config.toml
vocab_size = 3095
norm = "layernorm"
norm_place = "pre"
init = "orth"
init_std_qkv = 0.0644
beta1 = 0.95
beta2 = 0.95
warmup_steps = 32
schedule = "wsd"
decay_fraction = 1.0
dataset = "wikipedia_en"
Each number is 500 + 25 x the weight over the matrix's rms, rounded and kept within 0 to 999. Layers, rows and columns count from 0. Numbers have three digits each.

# o: layer 3 attention output (transposed), 128x128, rms 0.231, rows 125-127, columns 0-63
# v: layer 3 attention value, 128x128, rms 0.25, rows 126-127, columns 0-63
# up: layer 3 MLP up, 512x128, rms 0.238, rows 0-97, columns 0-63
# down: layer 3 MLP down (transposed), 512x128, rms 0.237, rows 0-96, columns 0-63
o125:463524523533525489494485481487508497525512515459526474512465476477491495527515479495488528459491496497541522498558509469499501536488505509505530500515509528502483508527489492465499508485494466
v126:471493478515499507515504526534488536472491496510507522499440490525490471519517494529494511491484534509490510509492491484500469515525467450494504497478544495522491497506461525467533502562508475
o126:506501516453514488508453517481479479496518491510510490495480489453496509506518525469513475474535478475498460525454464489492507493460476528452534518493481508489514505487508478493479499457482509
v127:508535504489490487533516494494494477471515532517503534504510514498492505547507511521463519514527512523539514515539503464525546505479501555495522504487493524460511561524479501490498489474506516
o127:522494497507488514534469510486507496495472525474544507506502514487503523480544489444514493495532506506504482479504488510531474506512485491504490523466478464490496459462502454522501503504555496
up0:537496474500520537484500521499498517477525560518476496538534464467492518472497476508504462513514498556484491479464469483488481501490526503495489473503519470495507543544487529518527556504520461
down0:502489505444482473536505509476538524487502495496509478504499487515485503500507509479536522520492456526478516465510489473546489527505498476492506530500497525502472518528505475501491446522492510
up1:478533488513511463450477500496512512504512503460467462523508518487482514534498479506564487477447497495534479499479496501495515509496462515481488517486488504482498458437485486455479488513525456
down1:510504489458495491500515518485495513502473523515485496438501495492494486509492469487498541493474508474483494460478502482497497476469502484528514506519507471514512481500475486503500497498493504
up2:500508514473521515540497467505490519478454531512494448520509513493495491408518490495517496527473481496502518477531487518539505472527486493499515528506453517514526494502507508526506488457473510
down2:500531496498510502508522491534510482519495471437487486528514439489497449470507495462523504521515521518483538473478451521530473470511471527517478512559483510486516491523453524509472511525489469
up3:501490494535492517501513485493498456513457535461482447462489482558510489498553507455451446533451483479525486502479496547505506501506474514491504485575496519493529534478468510512471554485501476
down3:512450484509560516506465504477542462522533580501477485494541468449537476493527507492513523515522483519530513506501480488489521473489475548499449479520473530480454494484495484508481512489504499
up4:515498506505495495552515495509500512518470493502540491512542506571469498529513496507508493479465527491473468516497472516516493453519525467523479488485502490506485517486482528515549479493538505
down4:522502480481525433473492501479453516554535487503489481538493512493511469489486488507473521457472514486518558501472470532478510513502531527484498567498497502479497479493503493476460484501500498
up5:506494526487523497538474536547505493480477497529506513512499495461486510513476518508518528509480475472472479475510517484524477471504523509512506519495482465518493513513504509544539460495510498
down5:508488498490509522474468543496499500529486510517537478494479479517480501542532485472528449514575474516479500491465476519459519514489469482519473449471464515507453530509491509511503517469489486
up6:491431499511503524504517520496518503492488500500498495473525493525500485513484526518505517464470526507495493479507448532520462515517530453477506524547486467497480572496437523506490467501528532
down6:480500512451464480510492482500488507534548512498487535494535482542493461533459500563455512535461542494497527530476504520461506476516480510486530460501533517497530506465516513507493508479487503
up7:448506531502532497455530496484512473477518495485462499468493521488467517477498478522505474496467449546499488521511488489503514506474561534498488488528459467493503533524494515470511540493495523
down7:505498488483456495530509502510453517507515486504525508522465488483471501553463504519543506507543519472498484497526479535493494548480500492512491518482557525486547505502502497504498489493517472
up8:485513510532508505485503482522480513454528538524484508533492523500558522460490491547501491501470487482474501504450463520532460504543501456494488480458495470468513525494508514481472492580526519
down8:545530490507507486456525511514487487458479489474458488485507492536486486482470488482495492520561517475478499452460514455467508467491505471521475500502467533505550493484471504530493458410526543
up9:482490546524543505500502528514536478470479502490508507497454479507504473469503520561475494512470472473471524506514501496521486518449454508488490510493487509469514508565512497527490486498513539
down9:507500477491470475473540455497483501476502485479475514458507536458486488458529528476498464492501525538462505464451445527512458459501516495496474499511510515528531544483477525521458543512479544
up10:494527475524481506482544527500531472496522466507463530460512532532472505510476549521522488514482527510492499527561507521457465535480471496551517522502476493477513488491492452499531540462501534
down10:447492503477440487515483490443512499475506555508494436488527450514512495453507525472528503524517501496518481484452511540478479491475464518493509487455510540508499491446543524458511516486461523
up11:502486472521497491465480495528515518512525459480500507506494439477508501510470497485514462529513486493497502492503439470527505512470556478497478515482521491533523542505491536512477511486514459
down11:512498521503511499484492483484478488584494500497478469489507487466506507531453503486494499459474443478481515488469480498516488498507517496536506504486512498503487525463512474531495496528521499
up12:505475507481506526520509517533516509517486523538496499524462558482553492493528478521502497512457518518458485474499500438494544472439456525475516479493523493469503435508486524494503512464488532
down12:518520524516530521457507495517513501502508484482523534499526504493503510500521498484484421528544490519530510502485493471484555488502472505491471543519500452474502529466516510500490551497484482
up13:484491545508483489526484516490491500486505528530499479482472547511504516499492473552458491496526528484478508458529549468537511494469522481474522524476487540514480401530482476524521504471543464
down13:468520522480480491526521529485503485475527528535466481456507470518464502484504457500533480527505469524494522514494529503472492475487496507501486470442487504516480537480476527481525457490498530
up14:522501529502548528507487517476502468506471485501478497537474482518510532490493526515532457461460470488523462487540484488516501473493518490504505505510519481539490494495523472502529475509499490
down14:528544513509522508482497473524479508514498548529489501502494499545477522472488487465491533515534493542509503492515490500495523510513503495472533473486496495471480516450484516538474469511508528
up15:565470474502484490543494493487477490516450524492534515502477490519490521499463478491481490460524512497525466517474475471532511499500564481557488483489518523470486497555489483500504512523490542
down15:486483533495464509480490479510498504494512501488484474469509535462513468537503527501516499488491544534506483520551491521470516477501479469465493517488505506494503466481508539512497518522493531
up16:489493557525453493492458470538522470478463494481510467475531499492544507491508482522536497484536514505510468442488510490495468499500457502538480507536466514492511463539488509491495550484515557
down16:551517499494507527502508521551497517415494493475489532522559492522508512521503508460508494525541501457473525501520505465510503528529508494470481488501494495485481513481490491515493518460461539
up17:484520514487498487487463484510504561540485481513507488512490483506545513532470463483519551441488487498482498492553462526519472505486483493494533498522517506505505505540472497511492499506435517
down17:481563495474474492537517503478493519479518487494548497527476543517516553544545476494484467536506495487506519496459435545532473512505486461502529513485527504526489464503521511474510524512462520
up18:479528501514498462497502514547483516509501515523484540511506425513506517513498483470506501516539469503507543496476517526479521531543479501528504517534526484499508499546466516538493541506486512
down18:530487506515510538551525533503505530526515440513525503527532522520527489464496539498532468514459486491522502510487527517484486492502506487507512512491507524480488500471509534472532462494499487
up19:482520550476513499512480534467520493508500533459546486487477511490509542490501468494544502463473496489539503523520490492530518521495481537497479496478514486527545513529515504484491500499530546
down19:480495500468477531491551490479530528508508534482557465488471493491510487471527486521489465470510484444511546508470498456487529502518499513466518459472467484493484540492463509522480532564500503
up20:516493520525505489541517519497518505503507484509478468490446559504484533505509493547490503527533521458496490474489512541481506539497505469491519531488508532506528492518505490482523491482530461
down20:497466507531505507518460486468474533543522496506483526491491528469520498481505465476483475492514520463478478486489500500475486524493489457482482497514466487494512497528476534500476506519431550
up21:502507510494546515487527479528483493481530462490520502482500481522492512491561501501528474498460474518511509514496514517523521488540500533508473520560506470495485540508452472516550529495540515
down21:486510464487485484491527464493450476514538486539521518512551500492455470476507505501523528507492550459484522497483465522496506471505509531486503459479490496504506477563554536499500477485501455
up22:524541518506491553496530522498492473431480465468483478466490481484480472488496505506481494524490525534486471509505492498466508517503503497487464536525481462489501494505489485541459482484431498
down22:488483507477491535483478507501468513464525495523473500472467499502480529512510488537501515521484504534506531459474480488453523473453537512478498521468551471485499507472458463496489492504532529
up23:515527497465508495487497454498483499484507490462528500497507535515466485506486484517546510500495520516502490470472494510518521464508450505498505523477494510499556477531484486525510510464456469
down23:506515542504498518466503477528508461523491482517473478502495505470531512487512497507472484501482442528469519423545504487479508511478518510501507495472508517462494498498535482512495523500515519
up24:504502528506464465488529487514515494525506513528523492520504474500523532519479515512489481519490459529483510510498497504434457462495477505462523506481478557512545529460534464550514525452473482
down24:479487491518494501538500502509500525519498470510511469485515518522490518495525510479535517528496503529491504517546524518483498526490497517512480511519520546496505510501483474523474502526515509
up25:496482508511460460539494510488496508518495497456467517487505506497509530474481546497503500470519511496480494542501467511491539535496491503490510492507502480494467464524493525494512511489490520
down25:507511491452501557509488495479502513544501524524467511469477524502501513511521484512478482443504502513482495504474490462509492484463528515492520498504490515491487515497514460505504555511550494
up26:496461473511490475541503459521519513504504511512468505524489487489526474496497494494523474511516533472536493468493509472526526476490519483519492481512512491511505486516481509499500504492470482
down26:495478484488530496466493508514440495512468469495514484482518507502467506479508484521483470486493506534464523519493492496478483500522456505487520461491494481476504456488533502472503476505478510
up27:484502543500500506532484509559530527509455524501452504479454518535507440479542517533500478519523492492555466556512508492508472507550500504547509499494508497573479521495502558487498519464421510
down27:519499532552499500506485521478548507508462535482495511514527552544543522487503491511536512521474516520542534490522536539457502504497440518516528490539483504572518532462511494529483510525505507
up28:485538478479492507493503484478516490475500483515507458463501486536451536529477542467510555534501479496492543478510506476539502480496485515483498499458496483497515485462492454489491529483445500
down28:487485440541511477501498492520541478508480507521462472471501535467512532506472479485479499478550441492493494477515521520468499462446518526515508449506522534519471530510519472516544493486554522
up29:493480453474477494536464498469549515529515504457518493499481487507484485537486508456530462555502512471520496468511504494508523537489521496443482515478471503490516517462504512480486499512522515
down29:520518531517490512538493481517493469502497496530508525502519525470493492522469481499533486506489540543475496538510476468461465501530547486518492492506554475507477485524529502539446523497519500
up30:503544525495492500542460458474512498482477500473525469501520522470476501485495518469504519536522537497457493480528470492539522515450495514478485519465502534537491509517468488562467499502521491
down30:496459516483493529492516487543472532474457459523510493482494486436488524494495491530524508509504506493523499490474523540538506494491454517483512460512513492546475469518470517517540508455535544
up31:553531476482491517500531492507513506489502477479537454482500515505525500464495498496478519516491516441517461498486529508530488512502516495524521500476502551477507461518467471481495492536462454
down31:446492469441467485531540506525495523471504475528478488492497498479484490508440540500493510461484499487505485491497524476541496491480558535488493484436515498501494507476551468525530490479525462
up32:522531522513475470515475497473456525488472498498474472461489515450516509513488461496503536496533532500519476513479521519512494472528525490501443532487532500498477490498522510478480498452467491
down32:499500435506470491553474475492528456496502534500548478488449468530480487493520516479457535535471489505489500485471476538475517498480518507519490516550526521515492503466478470476466493487464492
up33:490502516505504528512509482499489506509478458517554533502509490539472538527493543490473485505503481452479473479495479518478516492513549495493489489571509487504524520480495480527481500500479501
down33:534502491474549517527504509490498523491517498470451462513477492462522512501481528485458522471501505511513521476522457490476497503499520520506475462474507512452532532464470463447533532493476506
up34:465522483486503499510479455530506485475530492510479504488483522504496518514496488519486507457500508497537499508496519510464503507535513529449499477544507496497525453520481485462533491519516524
down34:521512476452485495478534517518497501477511476496501480458511490490508529473532505493491479498488467492485475476511494481504491488503475510508474514519503490530510510466457487476453476515467465
up35:505510514498486498501525497465517490452480457510497481533493476539527509542454497503527482493526505489520496437492527490528524494505517488512505545472495469521500518505494505478517484479544411
down35:533481499451479524456490492498460485531464462502484472471505542495470490525472470537462466510505519513524457501465500496505477496462482506477512478530514530474499492477511476500465552448435495
up36:512487530472497476494460521532460474497505486491434469460494494507492512537489528510520508505499505492489488502467499495499499510560479537513520505522492513536528524537489477547490499464520498
down36:517532474507528445519492528524464478522492512534499546487530521531464482468486531492548520481544488489479490509483528515491490497486533530484514495495506459529530484511493507512460489465506512
up37:522514475507499481481490480475476503465507506511514489526498511512505538486490471490499467534498509506526497498486500467484452475484520473495488472478491499528534489521520495485525490481518509
down37:494506494503515495526489507502513521527470528526512540496433489450452497501484467509483503478533503497465508499467505477527515485481449485484530516518484515512465526472553474535490459533481481
up38:450523462510460494539521554512525502511448488520524513485432498517467484498529478513488509501511504464516475485517526497513522487517476450531498477475510529487541560503506502504493481534478470
down38:516518477466510506486473490531460567525515467525476522540515549525481527526504498500475504496510439515507479488468507512475494475486477529492526504497483513484512521523492536477475510470471500
up39:504517482488511503481499498543483468497445465498472485549499525575471485466440473499465513511483489535515463469451509541532512528465508521544530490551501507498468512450531519510540511503510537
down39:510495506503472533479504502487499532495509499516489523505495489497518486492493494481494499521505522489495441477517522504471477532471467538508492499535475450483493524530532470500507501520466449
up40:496490534519495497493471510524504452477539503502492532505457449509479529473516533527502508532485483485533484508521505516496505515480481476475493515539513467463498555520491539505468495490494475
down40:487516467488489493503523523474457483553501502493483514475510478450474493553542479501516501477537511485546475509496539507509505490499495478519518480465525524518478541454479500545514501446558480
up41:485462527502512458512479500499524545483551470505476475474491525535499459499494486487517486527477520508493485500484538493558537519487505485500493476506512492518523507513483509501511543486488524
down41:552474458521474529488470494519490487503470524504508508519520541491498527514493490507488518485464487523532505506502512514503484462482517486516520506488537488481529503538507496491500473537516506
up42:501531464461506456483521518469519490481500525501507498494483532516511492525484489554475512544540490525434484451543511465510502531483502530494486533433506529471532532510484454506517483458470502
down42:441493500497484477535509463477509521508518509453498502532474502565519479475530491487478544447476539480514496505524507499487465498517490485527496497466541448471520513513466489463518465522536509
up43:491503481500465482520480503498492475464552475551542503516515545561512497508570501555504501509519520492466510503513503521439537498466470463496483501510507485508556472466490531476553485541518479
down43:516511493453471527428521492508526518475460526545485482461484486482500481540490464531516500506455514544498492505493503489540485488511502499503479497521534503517499549515521504534497526496514504
up44:486514511506511449490475495556507494508453533492524488478531488500462504478485542541479465454467473493490521494496500498542519504500542494493487487466492495532474498496467508564532509501488492
down44:463550546510473503512507521508466489472513492507480557490518509485497535528487515489503504482536527512468472502485518523503478510494485495513498549476522504480475462503491498465486508515467502
up45:478528502515440497489523536467550472506529532470442495493528531515508520515500476538463471480484499509500475510519477522513478480509503455551487543499462545510453475495474545510475480509571499
down45:465491524519479525469489539514510515495506489537527496536495452516509453510509516495539498465459532506517499444497499523508554494502508513486466482515556531442516517523502476465504500494486484
up46:506516522511530543483509524453474525511472498538503506539461522538461497497503446507454471497501475537483463499516526504513481504526488505506471516525518467508517525518470524519489544512482552
down46:501482478502499477557438492522504484470477495496480483488533476493510446521475507483538501514508492454530544454460452489518475572496481561472476513482513539476471474503503517482508517486502532
up47:460488534510463498525543467510471501564522486484513471483507526535508521485490534499471478480501529513505515494506508499505458484516529464517513477509463522493472493498448501478542455475523474
down47:545509524521491515482529508529489472514482511488470489510498487504497444510514498493515533483517466486507491517510489496508531505495478517516511467505512486470499523495485466506501451546539453
up48:501519515494504527492515483505457516504515486502497487531545504486513524476480468562469493487473471493469504546494502515474524466508436535485527518494497531520499526471516543487457520477489511
down48:465480472527534460553484495498545475476517525550507516502490466495466502474486494460461495486518514483517491500496508524492482454512503547506459496453501484453498493517504496521562497479493481
up49:475516518525485511527486490497505504523488500436513483528480520484524508512442547487535509498504489455534515504508513540502487513493521489464441440475494512562506498490515472478547520504497471
down49:542487492514475503506490443527442495544495572463479521474469479488466489514482532468508503506512501526473495485474483495479514507476492559516489490518467491485468473455513497518493498499507517
up50:501501525485533483502495471525513518502462485509489514548515502467504509512559486507480529521478466485490467538519492471520496493487494448502474486499518469463476495495471512467513506508506493
down50:507476535498511501481492497487531505518484487478495497515442493492497524507474506476513524501527482525524474497485493509478531520476511500499462496498498503472483457478499498486496496487489496
up51:487494536564485507494510483520521492448468497493473519468506511510501491506520489524450507554496484502494501497513508493502451449522531532466490509489515521475488530512499516541479538511522449
down51:474454488431504455553484508542505512529514490521504508496494552483508518478487473534457478534503509448502497536515463504519476473487531472504473504507534478500533460451467503510452552498437479
up52:559475528468518548518480491464534531536529517511512494493473515503514489465526475514495477484539492476505507476487447546484532524516532496524481541479553506506475494504492560528489513481483468
down52:513495478463499481491520495462496470505496481508505440492506500535499521464497513544468516475503524545496505481503513508498502536550487485505485531495518544491483512517520438490494508515483493
up53:510543476525491495483451530497541506494518477469460517476462456502476529474514508537524499529518462468506493497515441474506515501486497493540490458533513478494487552496480506546501498447459470
down53:511475441473527470476482514532528448457527529483511461527529479562502504487483512495442486505526470455522470491511477517501457511513442515492491452432502466519477551507541456534502502494533446
up54:500498559515502520491513499526531485572524520496518527479506518531507505492499449494498521501462512495482511470464485504561528477477513511517470531489514529500517530533460530492505514497489506
down54:513480446469492515478495509502500487508513520459499474495475483545489492522491463478513498536483534512509503476463548507476494492502510490516468502523495468507496470537457509494469477495470530
up55:496530502485526467487495500574496501510528549472501526498493490514524450494448519486459481517492546510495519465500489466435444494500504503534500454472521523469473530480522494537514516519459508
down55:495515502480494484489467480507492513476474481538506463472461518484481510502507472458452479499533511497534527534469466467529501496462502476498488537488482461493521481500498480509497506509530490
up56:509496495473518488487531514471470517534500493497483500490497461512511495505512535509551476499487473506462470446511522526505511508485487504501471507523491516496487520501487517499514497524467476
down56:523487480501486517494475480494504534479525477495458501473453473547499510533504459506431523465513537507524525485524527497508499479484508530484492485489524511576490551542521482510523489514493520
up57:534478469541501521488515471510529526523524490508517498509510484478567509478501527527472493552502552534538492509536555487559519531517462513474496444519519494480481560458486473510497456509482491
down57:494558484456483466509496485566489518490509487461490549474517475518521498540512498505498509498519497465489542439473477470507500453517547503539498533485527518503518476496535484506506502506524477
up58:475536469511499519463452455518488496473489525504466484508519538520479502456443522516497490503513493501496488546487522503516552524535490479480537492496528528473530513510497473517522536502509532
down58:525503512474482486542549484432475513509490542539456520541568515521475527474484471488485506467525495499480464516480520510482483524523518504473479454447513494477469490531516446528515463500475511
up59:499496487528473511490498483514498535513510520522493520493538447493492492488468548474505525460507536503462470480507496521493470490521497480540516527479542531491506504522497490505514488514513514
down59:535461516507506510474533522473529504484546478471522478520488506508508474498477468478516469536505530514526500506529505516498509510520505468492496490538467491532487528484491528500493511481502493
up60:527494512509493496503476454489482473500478494497502501533503527535509497494459478477478511480493521535505493524507523513483458521478478547499492457475568464516481490526462499512522507516484511
down60:484490503511515448498483524505529531526520509494494496525472516475562468502540518519499454489512472510516512554497535522503532498506505551485490505512481507519486491473520450517473471516483499
up61:482480539507480497487480502545488499515432528516502456494533508526539516499488467480485505507462485478476514508495534538546508532513506498551453520514516466472496460529511519514482501490504544
down61:514490489534491503487451490468545472485532507488492493506503449532519493500549465544521508467506496470491530520517558525507518523500514473467483521494578486490518470529525530533438503485502456
up62:493527467462531498527521458486470500479502478465490489504511481508559502505497525498508526498468546534519507522555497485481505508505498425495487546518520521442539470476507473472490460504484492
down62:473505495521497504528536534495502480487523479512502443504529488485534495507509516521499465531508477545469477533506486500490523472482480462502434501544509487448486487505460513505506467503515565
up63:485463528491494519512505509505475504549511547518505459504506526505459457492493550516477451531513469426554498527514518470486564441549461506482478538480509521517515488516488521554504495465440474
down63:465500490488487443523506484476544566505506478469530475494521525503471491495471482505474523505522486497505520553522572544490509544498550492466491503507498445522492487481471511544463514477469516
up64:559486516482512537533489478525514501504484513495501495470497543514476550519471510551476497501485469488518520534498486501515513512501466486499495463478518484503542525510469494522508521525511484
down64:495492470461482465515501483525482524487494490464523510507507455513511482483452507463499509489511499489539463466502501466494465480516514502521466507520502494510553508467544564466500492487485497
up65:536490502504464486532463518513516536511535508546513516477513499496478478503461501513517535535521508506511498494527493495484494501497488514483510491474497513476467490489506490522522521518542523
down65:495463477470487467482482479502489529490529502482505478522545475534527455525491456515546509517505508494528487514511505471524528471492500512472505503506454497453500479508518476508522475557517491
up66:591505547480517475475504513520450483518513464511499491498509425535469496463514544516482492504509506516507519508526512488484505487545464533523523535519488522507538487553449520474435455484517489
down66:534452513494516534476538498501515547482517451482513523517503479477501477554506493486482508480443470482507511486578510467503500476531473487523481505489489498494476449544488440513491526497510463
up67:566449488507490541492486537499489499476525510518482535477475487506516536515494490518505460526509549539500505515488517529467512578497487480493468498530504490490517517484523531508451505557489525
down67:491518514535494481516533493511541476531480522485499546453529480523456478512505564487510506505518508499490520494502487493510545519504521495450498452491521490451457508520490480547513480486469474
up68:475465515451466495517521508464484513501478498523509511498520503528520456494507473455501495519475487481510536525500450512508501456495526476455490518500477498455521441493481520508530512472493464
down68:493486481539483504525535549540494489500484499480493533522491500468495501488509490502512523514490510528532494516526505510456528495470540497574514478497504452480530494464478475514544504497521521
up69:553557464474483522479505456503507462506506510496533540461479469532483546524481503503517477512485493516512475482505500545525525516546480482511516479520543506490540532524511488493510500537522498
down69:491536497499480525461515513524514505484530541562470466501503452499500477533503502527535474500544532519496510490493498469486523463519521508499497500469461481503536515443528489546501507506488531
up70:483527573478507518547485504515521534469483491506497477456497484489533515509499505510493467490506493527504475490495516531509533501461478497503478495518497500501515525477462528511468493524477489
down70:513518484482455523479513472483505518511437469538490500537520457504503504467521483492531492489510536516514457480519503522496498478497506449524506518494527479513501520503515511523481471523497470
up71:530517515445491493501498453510515504572504499545451524532501497503506510479500488498502486522479505509500478497540487503497546486524479479518508533507530505467515513500506492464509456509505496
down71:481522530503478498521514523468549522496496480509494500479521530493530458457505502498483510521518489531496476514479542534467505495481505550509513537496466515493503495438488515484518512508511474
up72:487506523512464515485484538496501517500502493499463525518489515527503569489528514510477462505500496441519485502462531489546522500479502554473490525520527481523480498535479484548480493530479509
down72:494450495511504559537485490499471508496482500463516468481524493502482515490478513495489501516520527536526457534535500514500485489505475509500493444519531477493527545521513509488484488528467534
up73:502536498484478468473483543544488522516504463438488457490529487538525520489511466510505497503506504519447540501502482516520521519484498477503513513504445543466516508468537493480473507460480443
down73:523506513515513528491468533529473516524522559480493514476531506519472481502484499555489507496510506505472531514470499478534533476479520519486534492489536483493537466488506492528487501497461515
up74:466463487470478474504475496507571507482525519491536472511506505486491507506456526471483529488549536456484498454502431540488484507538502501487559498470456520483496535516440458510504492492515525
down74:475520463483541478520469512513484534416512500493510459497483507483577478476473500480463524518531503470465469449495500479518509533469500494482458486520478520553494494484552464557511526490520517
up75:495500521491528456509496488522503536486486529504527526535487540509490501488513497507467488502495519509516471516495472475464521438464490503473472531573558541524490487477501526517501500506513497
down75:485518482486496521488501514530516471499457462548518483515480491494495529503486466498503500505511511511519514505533532513490483492505496490551446497555507507481498519442481518508485496524549519
up76:506478493535537498478493464512491495496491545486444467482484468508477496522459501514523481535529497483482492471490516530476517532454501515519498487552531463503523476487548493499487520534522513
down76:456458479537540497496497498479518534499519457501485468497501518506504474468472550495521479520491470526471486524519496505471480484494529469514477531482482501520481523512498513492478515562507495
up77:479528526493470502498494533503513489483495455501518473483491491536481483529568544527503494472479444461501509547483493506487528483500499482516515500496497501517508504535478560529516469522502564
down77:510477509488513477493515520500480523480535561470542529497485495539496494486502437476524496496486517489531507488512480526517508502492500479487489471485539473448524515482476498510484526484482462
up78:558481537491476546471494490499512547485526499448469511500530488481447501558508514478482481511474537492492508477489488553539542517498498478523524497496526486485519532522502534511516502474450538
down78:504500463536478460493504478541506468511522498515482540446502484466519520483514518480522501513491432506480511527494515491481485490503512505521477478529487495549504479497538462492518493471534489
up79:524526499520497501451493515455538471482502485516510486547501451545456521520462512552495486469536493521501496515489508507486510504528498499507460548527466524490528539501551515542475494489503521
down79:522498449500505479508486521541508509516537462516518549492518493496485489491525454497499492485488498507503478510502466462497539446481510478529488500516488475484491514511533456496534446482522491
up80:524524501500496487498499532485523503520528502482478459492517453489514526496470496484496522496487517470528530568516501506524493468498470532472530495483496489476511445468552567513491504515524521
down80:455537503493497509481518509453533535479498510503518486494484501510435492491467498486507500480463486491477552461515476476501455499498535490492502514459480457482505482480510492523516525531505463
up81:526478524497475556522511501500511471485504484476476490511505509528542466468480507488509511503478473522492469509491488504489485553483506466492524485477472516475473470494463496518555525544495475
down81:496479472494498514500541538527499548524530514447488460516521483509515553479519491493495475491490471498468444523481481538509536524556473503467525485500508474485483568477485478505473508519500509
up82:436511492446466482481512486509507477483501502527500509544478517489481485520509521498514517546493451476505477494480481501509541497438519497537479504484490472500512477501527552505509484454506506
down82:533502514448478529491551471522568515454484493496488459453470483493474478529505520481511508485495522531495489486511512486508493483485467504511486529530508504482465564471536507525524467501489504
up83:491500494548484481519512489549541493489516521458549512515493504514549491479490511528496509498489531488482503515517498527501489458493489564521513527530496497527526487467511519481535512512528559
down83:525446538499499474496488504517504473511476521472470503500445489476447545505495518481465500487512499514499541494426465521529475472498495539517473544525498497508481490495497496513487516479472478
up84:527499530520539521474462515470519470513450490528507495518473502447482527523517498483545494517511475533485531472497503463537482496490534462508479521472551503515505527471472531471522507475565522
down84:460469484508487514515486489542486476438501479495507505498507504485474529492522503501462534479489553547479509476508497512493520518535469489530476480483507484503478525491532516468491500506471526
up85:536497570488476507486527476514487504449503495448517487481519502502506496521511533489492519503542545518484523494501447497455462507468502440526486459502467579494571498534548496455519540521535535
down85:454494566454492505512525504477501510486451481516525507451513484496549503468501552526518550525507474508476503508511510505517495489505528541465459494518518437506496512488480497496497474487530475
up86:481484493524499518480514472504458495513480492499492511537483528488537501504469465525481536488495511534508475505460457481525490472458523507467468455515486499502494418519441458487510509488471527
down86:504519459508491441475491515548496503529525510516507516525518515567492508539472575528458513509484517528485506483510486471503533510505491530507504488488525489528481523525512452521501488472480514
up87:551518485511442493531496527472512447513503522546473487484491481488494515483511531498462477485492515501504514520480541502516454509526515471498491502527514543540497482519492538518490506486477482
down87:476503502525522495464503471470521458444512483530503493480516507522513503458472457503510524533480516527487535495479492488440516519534476485450506482496488519542520470554511543490501482507493541
up88:543554501498510496512493504508498526511537492460548484503475501536481496484475512486520477535481552509499511508485524474489506466494478514464486504490525478528475495487510518511540521470510518
down88:496472459464482520498521504520482493472497486480506503489510465515474526516533493515477523463511489484474480514431472488510488470490514471459486471457520495528517506504476512483475480561487506
up89:480505498508513470492485477525488511490499524540487454535494492478495477489490494495513472547468534494503481506513488483493494490463542500522485476517486488512509485478462527512504514519481510
down89:492473489502517489465541497509514500509483530499502491487523455505473507512477482489528488492493494492523528478475506496481518488515486502490515551483517550496466486494463488496484458480466502
up90:534471535513469479504476480519487530478504540510495474442529490517502493515509482489519513515480512541497462462484503488544494509465511505470506481485510481496505499539472500471521519502462496
down90:553455493541462483464481480494516513443521506486456472525507498507488499474508491509468514508495519507500507474479504482518491472456516529509512500460508508470506498525480482488497495504477542
up91:517518496475469484489498521510533487492489510439482515468505506490510525509484510530504492510508507475472477466497484475475537523508519475498480506479504466477504485504500518497482470506520491
down91:472515504512579492532486502509525474519478541515486481480501560467529486471504481496482523521562477523515500532523513525481472495538524520520521510493471517501486476489497530505497517517527472
up92:531507529485490501488425504505489506475496505499459473492498475527520491448466488556492520476521533489447488467501457481503510489500500488508510497520487518475516453484530469465516458520491508
down92:495512512499508511526505453448521532520432502504523496498488500489483530483518550522517550498452487472505522539488491470490488495503488537519520487524532478506513497491504517536509542494476481
up93:510501497521504481462504520493505509512494501502488459516503509542511517506499490499507544528469491491503501507487524517466497520485515515510492537480494490475524535471472514471523490490434512
down93:498528531509456460491551508497474483523510503437493495481470521489493455499528477530524482495539479462497491517515491508519516483457487482485495527498505446475481523468507485534484473497524505
up94:492477497493519503477492520476535543458522503492494487516477463550509550493550523508492527521491491492529516515502504507478489509422519474475488474515511459521482498484525485542482524491509504
down94:494516496507507548553506502485481482526505505503461465529495520489503503516500523513509511457482477563504507480526485512488498506482496512586520558493496550475481490473486537488524501521514494
up95:509525518476526477528531522492463503497509470469478461459491526489509482513526496564496475477523484509518449454480508535493498503511515501503488482479512506505516497497464507493469522500482477
down95:494516486473490526461499481493491518479453494491506501528482473489478504523452472513510472508536508496471508497513517493465490490484499475460461502516501506495458540526510510521476500530470475
up96:514507524545492505590494545522483517520503499431474530478466521510516502495492508522470473521502475511477455490493508504476499518501522451515484527474507476529521522526484490492501530480507551
down96:452531503551477514511535473497500527556484481467503554481500482489494492479453468499483513439533481534477452500545492480494483511527494464525519485558497480537524528526483476544444498528496508
up97:568565518463495539522496512501490520503494484482510494458493509475489492478518511524494520460472488513518494523517456524519504493493486478491518519524525484488487509527493486489508499509499468